Part of a small language model's weights: MLP 896 tanh GELU.
Each number is 500 + 40 x the weight over its row's rms, rounded and kept within 0 to 999. Layers, rows and columns count from 0. Numbers have three digits each. The size before them is the row's rms in percent of the matrix's.

# layer 4 attention value, 256x256, rms 0.114, rows 81-127, columns 64-127
107:522504421483485498504507461493525554571534507571522539466441540528540552458541492453504429500451535512512503493476589515459493488534416505527483463530429497445432448487490555492461529475534640
108:497472515454499473482481446524438499615527495509554445453504505454503533503568500545470523480476523550552521588535540507447528465545497490567595540476537522519589499473515518493498456572448497
102:511514463515542585490549467501491532505432488535488542531557562479486507521460525498525412550484484501586441541538414534469547499491574564477413437482509532569478450438406553430516513518476523
104:469540519492506533456437529595455593493474516528489472520528582488536518481430541521441489506409553512518493561504532531474475479548441542453495477504491566502500454545454493514489586561454428
099:519493490476559553564540493511450488529505446478463506615479466459542575488484519482475458516587507475439506463496488485500533558495477556552466535548492461547517468543429481549510541481531597
100:482448528539496445506539431459621392475499471502527558506618509420501498556457518493480522447468493551495416478537529497468543460516541509498537466528538490476466493492488500496462598499464503
104:487503501473535448506539476503516481538509569466530537493404508498484512566480487540484540430439424430410562502478533505464497469497515476420521452514559489581542485539466515493507534580488515
108:540516481538560450447466446502446522517461607560466549506431466563494633513522466507457484544412501430552418527530452453526437566515500528509526498470530492508473459460468534461514509461578493
108:501458554475556486527558468483568516498465496480490521448564457487428493430406450499525455493529520548441525570461558522494459502490486426525500546423474445470563539432474530537569553515572500
099:458481475461515458530467430475531475489456503493492478597507538617542430490514515412479551538558491464499521539511518550548492466470466542516486437566610457533463460452492583584444549497507482
108:510446479514471599445490549489551590458570552475456550457502501560416494547498520474504555466608511519535521556537513506547533496534493489481532480540470526511459484542471553445476473462518495
107:470547493432491507479554446506548508499522432485436451517482451461446470598531467506467527517513512440449461527542506506469496467519437534521464555530466548536600576517423531558557480460454469
099:500499481476526467570525534500564496569469454502465422548468516438516492479506450543517557494487478483494480450486505487569535481449468516532496518557518460465516411414514466547534522432467464
102:469434564432529448418532510578570460554522553484465503524559428535529533509469484527530471494471483501412487516505567481574567486551511506534500484464499499536524475472451534529474536563569543
105:522500466494536575482442499458540566474540521391513459489546404562478482452457494514522539535510540528492458503474501458504509514524530520473502512510501554442419431520447509441568525530496498
105:470486485556508484535471506598437470525460566469467421525535535539504462488487513460536518471485519576475526481463498444472532491601473527546479414480496542429467535497503486494498463575507517
098:496478431383445509450449519443513475517497561516508517504490512435461501452575525526497494467510467499520525544541527557460534516458466571530535514501503496521486593558575491477466456465545439
107:526490525594470590473503465534490515536499435494456595475549541521456507491522481516440526470528470475522469479498526414508505534448528485532481511513469452481515432521552454456521457529506518
102:599449471452465470506539556457506493531518423509473571534451569462480509551495541446542460451519481506526546489557518568518550475517471485439502545417498538534445434479554476447444538528500507
098:536429485528500482490564514472454477509527535451569479488511501497537550492542436476534558494490515491522461443532498399551531389451488477463511501540487518483427480465531513537525558493488476
107:496486527473435490465417497488512515465480496531450515517542456466510392461465538467484516520509504548572546527474491484512547492481487524422469516472499422484507554480547492429550524527489560
104:597524534504490476532442485481538488563501456508473493495509540499494505510525449517570509504468470487498536498478497518458455477496453436555475527538601503496475475461463519538529531541506493
102:446443453434442515586442509487454472514546516513442444455536483494549537439536461514508521550514498547464464523491489452547452467405509551518479540498453522542473428417514478525547551523465541
108:486485522487523502480521561501474483532517442557474487593535558461479557522483532530494540500518526519498506539542570452482463538474516454537436502436561446501435522552494484486466527494411484
106:511501549492511459513549449470534459451535497514556521464539470538543509519550484488468508565503434458427491485515495536545470493475513542508468494501526525573568512522581454506588523440542519
106:475401492545488438534526526534536443543468538492516521354442479498517454554428512488495488519453497523472439548535521496465527516487433455503440479490469519454512493501523497481579493547495518
104:443483477487576553433542506514460520536520575514452521439467517472496451524516545582461508519522528482543572479551557427553486482524460548507543564471436481551472544490555573552527445501558511
102:483563538446488448570431489437551520471474456486477443495483504529536451498512576497487548503562469546484503508547522499518539430446501522500458453528580525498405579452449481503542476519546535
094:480482429532513534522518496469528533530491498466574514536515488488546521526522459404466499504509565472479506521445485480486483504481494534484473492478417505464504528545467493463495483490467463
104:473526602530520482467521559539443440438493529500441461478436496494483556440504415490501528477547452527500573438489442528445434458518508495531537498436497558529458507515572474510535453459632581
102:516545481509441479498522493566495486538546536550515445490516476509436566531515483553477437494485490526418528489480501474472485536475460484491486517557583536496442446512504522492476450492522504
103:564495442444526503543520487587514503467604470504465459587385472494565514478472483478456430509497551518515457545595520482569435478539531553511445467493482537516440477519516530538514608507523508
104:457534518517458530492539531532476511477510544511481457449428547497464535453512589603441503515585593404561473503510427445446552512476550543494474588456569448526603434503507414464569468550565546
103:523510484439513489528524458464516504458540578508458522515492459530580530564456433455481530558481492488481443543528451499564490534454420521518549535542462539559464453485431525461544455490464536
102:443465469494593517561442523490489522461511530456441487486549462454479456438578535483535549523472493417473489445512505551481456442525432516491429527545453518515509508556513511531560490498456519
101:526530503475481559560523530529489442484543492531511450446550543520503442514466519523558432461528499526532495473503515531489457493481506533507484442466512538571486556505440492593474564502545455
106:412551487513490512550541470474509544523470437520521432489460548449532482552433533526533443522486465527487517501518495511485470489480482529481476510529439478497498453472437516481525527441513558
109:580512526463555502512485451505523499503471465392486470576473461423447496435536470527513421509517520436486526552446461527463477476479483489492452566461504483465612448454487517572510516525445429
101:473511545478552501512491492469508521538531510493507522503538528496479529530446564503470479502480481538500490532473436468544481488482463539438526497469509559499519505490552398533549450538494537
105:512566516466471468445447503529433481507475472474441513539514530565495529491457486571572521536540498567478460488526536488522524494501519554479615503505527435534528438569497499526420483531471507
101:496506530465444473529557472517513445427545437463456519540521522518553470479575532471530497507475565503500455523555496519489439513506432490518494452523505482507491508540533510540481541485505466
109:526521464548483455436471485468479586499462452538521502483546535460494518454513436501506527454551452547489462440557487453513479530440532442436527505488451527519555531495526556506457450494526527
111:503474554530484509491498440433524525558479483508444532418515516595436520448493531516474523471484467600455500534505499508473478418516509505495561520519519414471515495499489521534522529507514503
105:450479556518470512475544457507652467539524504533567510512525477521462484476591455489511487460443505479464432471409487570520550487553496550478514477497598595534460499464533474486471443442516470
107:512495471466427513504468510514580501538516489512559502575454452504519518460575523489476487485527474440555516466469447517515529514492487522468502458425473560469488593522595524505484478468472461
103:486556532548560499477466515528437522544464529496436556572487480575454541473458508477505519513511493555474519470442474492508473484522478582460475463481497502493449489469491435452560520550531444
100:540494536458522466454422488469537467453481531572532543538444451486488484525479498544516521531428488539561471553563523431533511437546501529500461531533447465503524516493555449516566489545474498
# layer 4 attention output (transposed), 256x256, rms 0.191, rows 81-127, columns 64-127
092:556465565529469473526514577487456503459487455530535457519528486437424439514521485490465547479527466532443477528533441543505499512408593532427520522483546438494534499464452441466494496436437493
091:452559505529555490486462513482509468358524417496430573520484555454504473440434476477559481568459473500565488539517502528557494465479563514412418467521492457528493501475458502527505588484504452
090:552483501494416454470519551459481526513543530512462457492471494504447454499554474453509596537529481523449494486463515473437497542538472479545511550513462477459519507565553501585568494500513520
095:471463475439468484580443536482523562535530558503507443427451428510481541492572431492501521499532441541506514484471490479480534501511510500447581521463530469497441464473500458555545447435511437
085:493458544543479413467488584526471499548577523517516505440383495529487492490475534448478537502425471456485526527517486601478486516415473446534571454458506514494535505506490471541492456539517471
089:535483466485496596432506493429403611457520582540476472452465498517568492487517466522536505528539506527508570499515569487521469438552463493500433553487515516565501509489444536465539454485507538
095:524436453531494516512490507517505506437555507495484480419528515456517516481514486511494455511510496492490501474418439511513417508514515490590531441470525500510465533505513484476466486395519450
098:433473517481433589496555543489497436519538500422494440548537499479458380537505484482489512496565505513512582504510460459457483444512460535473434518501474608464549560501533543555481469407454476
090:489514447484429515409464548466516484500502465530532503529460521531559531494545565487507499510482504489536500414509551595551470458533451545456519460569486578508452490538511439445478485515486505
089:509481519499473558469610523510529520476482484447561500470444515546465519506469419495536450461493510491475464539524435447452489471469545463448510538569451529485483556498449417453501443549597511
098:531545535450523438413500474512474448523393542414495455486494503496519529505482512618529430431534465489480484472588478546455489495488564409549419513510560505573522515448551480516525470452522437
089:524499513549488490503414560479473546540458490481440493466495530549523517455507558455499468529490485553524564506490479498543526481469472449549555413432465491504459472483525505555507480501474506
086:504496518518493527527445508463418485456575498489603499485572491534528525508478483405427433474508439469469507563507480498376493505597486441531524547503498491525517480607558452497463523538518501
091:509521571523404535530497476472485542483567495399540515531475558461369473559510485552525518503543532499561561447496445523422509486497498523471522532594467498533519558543461528566470500506481481
092:474511470510476468450426535494488486626427554520500569426508423458554508571527540457499446509492443609523518511535493509440474459483476468520458472456514497534595465499557491495519514488505461
092:528545482495399576485456520471468503491446464386525523496486496578534510492507531490465475457526479501490499511574492462472465565487558602514522627474520494524592483528485533512553474460529511
087:478529541545528554574487517498495492442473478454442469473470566569559506540459481512511486482540507503481482464498510468509418496554456475508568474500421512468491442449456475521491512579534552
093:439460537547518524534588520471494434406507537528463527449491495444500476512487514501501535525490510542505472485485523521444505524502471503514479459429608541548511501439547503550514535495536459
088:415526524584528472492531418529529471504485508467532473481536445549496460477506451570489544594552549495480434462475481442486424519478483488535493518524525495541444514528432494515465456481533517
091:508512470494499519528519515427525472579555514611487535528521514475500457493514532529476496425472464394490544560446462471487534460502537490536435466483523482510539485547500474507573484483481590
089:453541447545515512536492533472471490586515538379509530546525534469510528519488499484492518434431532437500401604471447484500457494475490552529481534593443466457520468529482549518586445563473494
097:521543546518474507458560495444535506414515501505521455508518455440527449488472519514465552515520493505530490537518506575473595461533512518485493539468405413492483508403546504486529500536516468
089:457515443484515502514473493407517501568477454466557486450530454587554480518486548467425487496529558478480475526520474533493538517565543489468493454555513477491519491495521467497513467493517478
089:468504571575461556521571472538562524518499498519463442506533520471476466453523403511462522502527507421553571493509436527520509426556430557472565559540429512551531544469530515446542513556520542
094:470505424488476517526549460501485523528534453587466438541449594443497455530514469516512523477490551557516557467533498533502521431471467457357526454627509520450485466477504490525525569539465581
086:432536483485524486477520489450464577457484504494496595561557548450533474509512508466515495493494527488487475442437467525445473497515554514504550534494463526516518549468479516519438474506540524
093:475456534469429510394491468505514506455414526484583487551516487523484493461530563452543463481479476400541488520434459485422541499467485491473512536526488542441411455507539484554573488416440478
092:492511523511456507496513532505536480488451599521454516525578437481493546512469516441499487450560477463553431491550486458455445587507468567500496510529422463572492428593476537488495453464480529
084:483496469511488479530518495524483507437488523502478494440444486550498513517560441502521463476426482495483503459551447592524590494443531577434478525489533527480454526523540543587506517428534527
092:428471456462460482583511504432533524451571517537520468465533556526567402488517503505552523528503595509496538560486560487547518486519509477511559432557483524515571567436473527440480497555451540
091:551454511554545584584469546483450521529492484505461496513511477489504437476562450485544562470536477451464540517458554513524416480508481521460488462454500548455562492484512493452462525465491475
089:445546484544423438455505498491466450534449535466489472469546507524454511541528486489503464455475437501481506405467570519491455518489477484448481514502536517493507492430459475464438491430458536
087:451453517454507533465522472506446496525544469441510458469522454498537448525484484471548514539537437542465523515531506526565463464552485542521516479576452555467474543565519478554462463396494425
084:472507470525472522469499551462488484536498470467506484449488505505456448414625598506507466557486494476428586514525523456473464508490536421505462485544509503460464510538559533496439520436517498
086:561515475514465493521519556466518471522445430500583534540458487542577494556486546467424512472500511554482535546527538528560532476459549439518565532472508570460484525528492491509481470513533545
094:573497503523507536448548455482516558493433419518497532516502478435460590478497573455453501521536449497441546510519472480472536486577499491546510579562471430503475501515449524484491410471480522
097:541542504454483534477458496565514493589473603503474507532492434583476537444488517472460507512534491458472504508549442417530543550571473500548491552543498415496479444547556491474465517536471509
095:534511422548486481441534514509491459498525547502522537452483540564502531563500524494452535549395467535506504482477505500437528438445472506557501491497511563444503536551518440487535530507542552
092:521517461577536509455531558504459488463521507499556479432502471503514434494530469475566552493473483530536505499560482545435507489569563506492501449480524480559454487576539426482507495485522473
094:493446579523559431501526521555531488550518503467533547406489555434547505438557519570451489444514483523457550518556509469458478490521436435467526520496459553523507470380488510492528452488526512
087:428495545545502508541549540517467480486482430511484470569469497474469518456548500512398445487516476553438563529412568618517447523471537482521477553470546489506510511502471478521495435512483528
093:475510505444561557474589481503481451480447522496527564557484526539509467508434568471473548514457481522434482529428525482533532544470545514514569494494495455459439492495496479448539463518489454
093:426476488492567535487497568472513489448473580471547488549463520475521473545507608512508560578568557468505527472600493452472518503582492510491494434503486569525541517486539444451426463480514446
093:461473530553500533505475463503441491520528420468503417451530541493472519533436532519498433512564558429520547521499554466383452529400542488450457485492510482530519534506540483518502525542507486
094:458475482542598490494528517473446465496449432533479548541551488531551453478480426508538517477453480518490545507497592539523468463504489503501449521550549492500612459539513491538480526512488498
097:480459535427443506461527536454544456549562502469556485485460489433469495565522477564534430520445476484425478559475471489507515524482495487465559531491508415483485497574522505512580487464497509
085:497472417513487447484536529544490509555500532402460422481553505446516551512479541485514523560500472479498468457459457574539551526500560523474560498504489540412487554543469512543461548516492543
# layer 4 attention query, 256x256, rms 0.124, rows 128-130, columns 64-127
085:432530563467470475447532598454475560541538449468498479460545473442461619502477486526503499430438516519509532521611518486469438492561444587480461523538437520525567487570490476488491567522455380
090:456473405527468480541514472415545408510450487519501479471532437524510472523539424527510531485568465542507524511483467484503548470478509493489537440555441517450478459496503518460461557457498443
091:506529528495485473491493579503508476522526557468525422599549490505511512536499455426484466476491515415506488503534455506524447538504521604470479554499511453490455603501514483488533493498481495
# layer 4 attention key, 256x256, rms 0.12, rows 128-130, columns 64-127
089:463499467468522489432437444522579538551489498428477607478527457506484557517525551458516542524508441499491489432437445538467608428559447499568487564444450503525465511483546461468532558469561546
088:500528593506478507591440495456544464480451546406514523461432470514528501502527549420471468484540538482452517479546517502487472523521550511458516520556474436516535572475583493568551450513474485
097:556529524511469512526481477501504501473510467441495462525505479524502451497458480458436561524496581450424479501542517507510538572505517535420481472528417488536537466547578500443479540460487425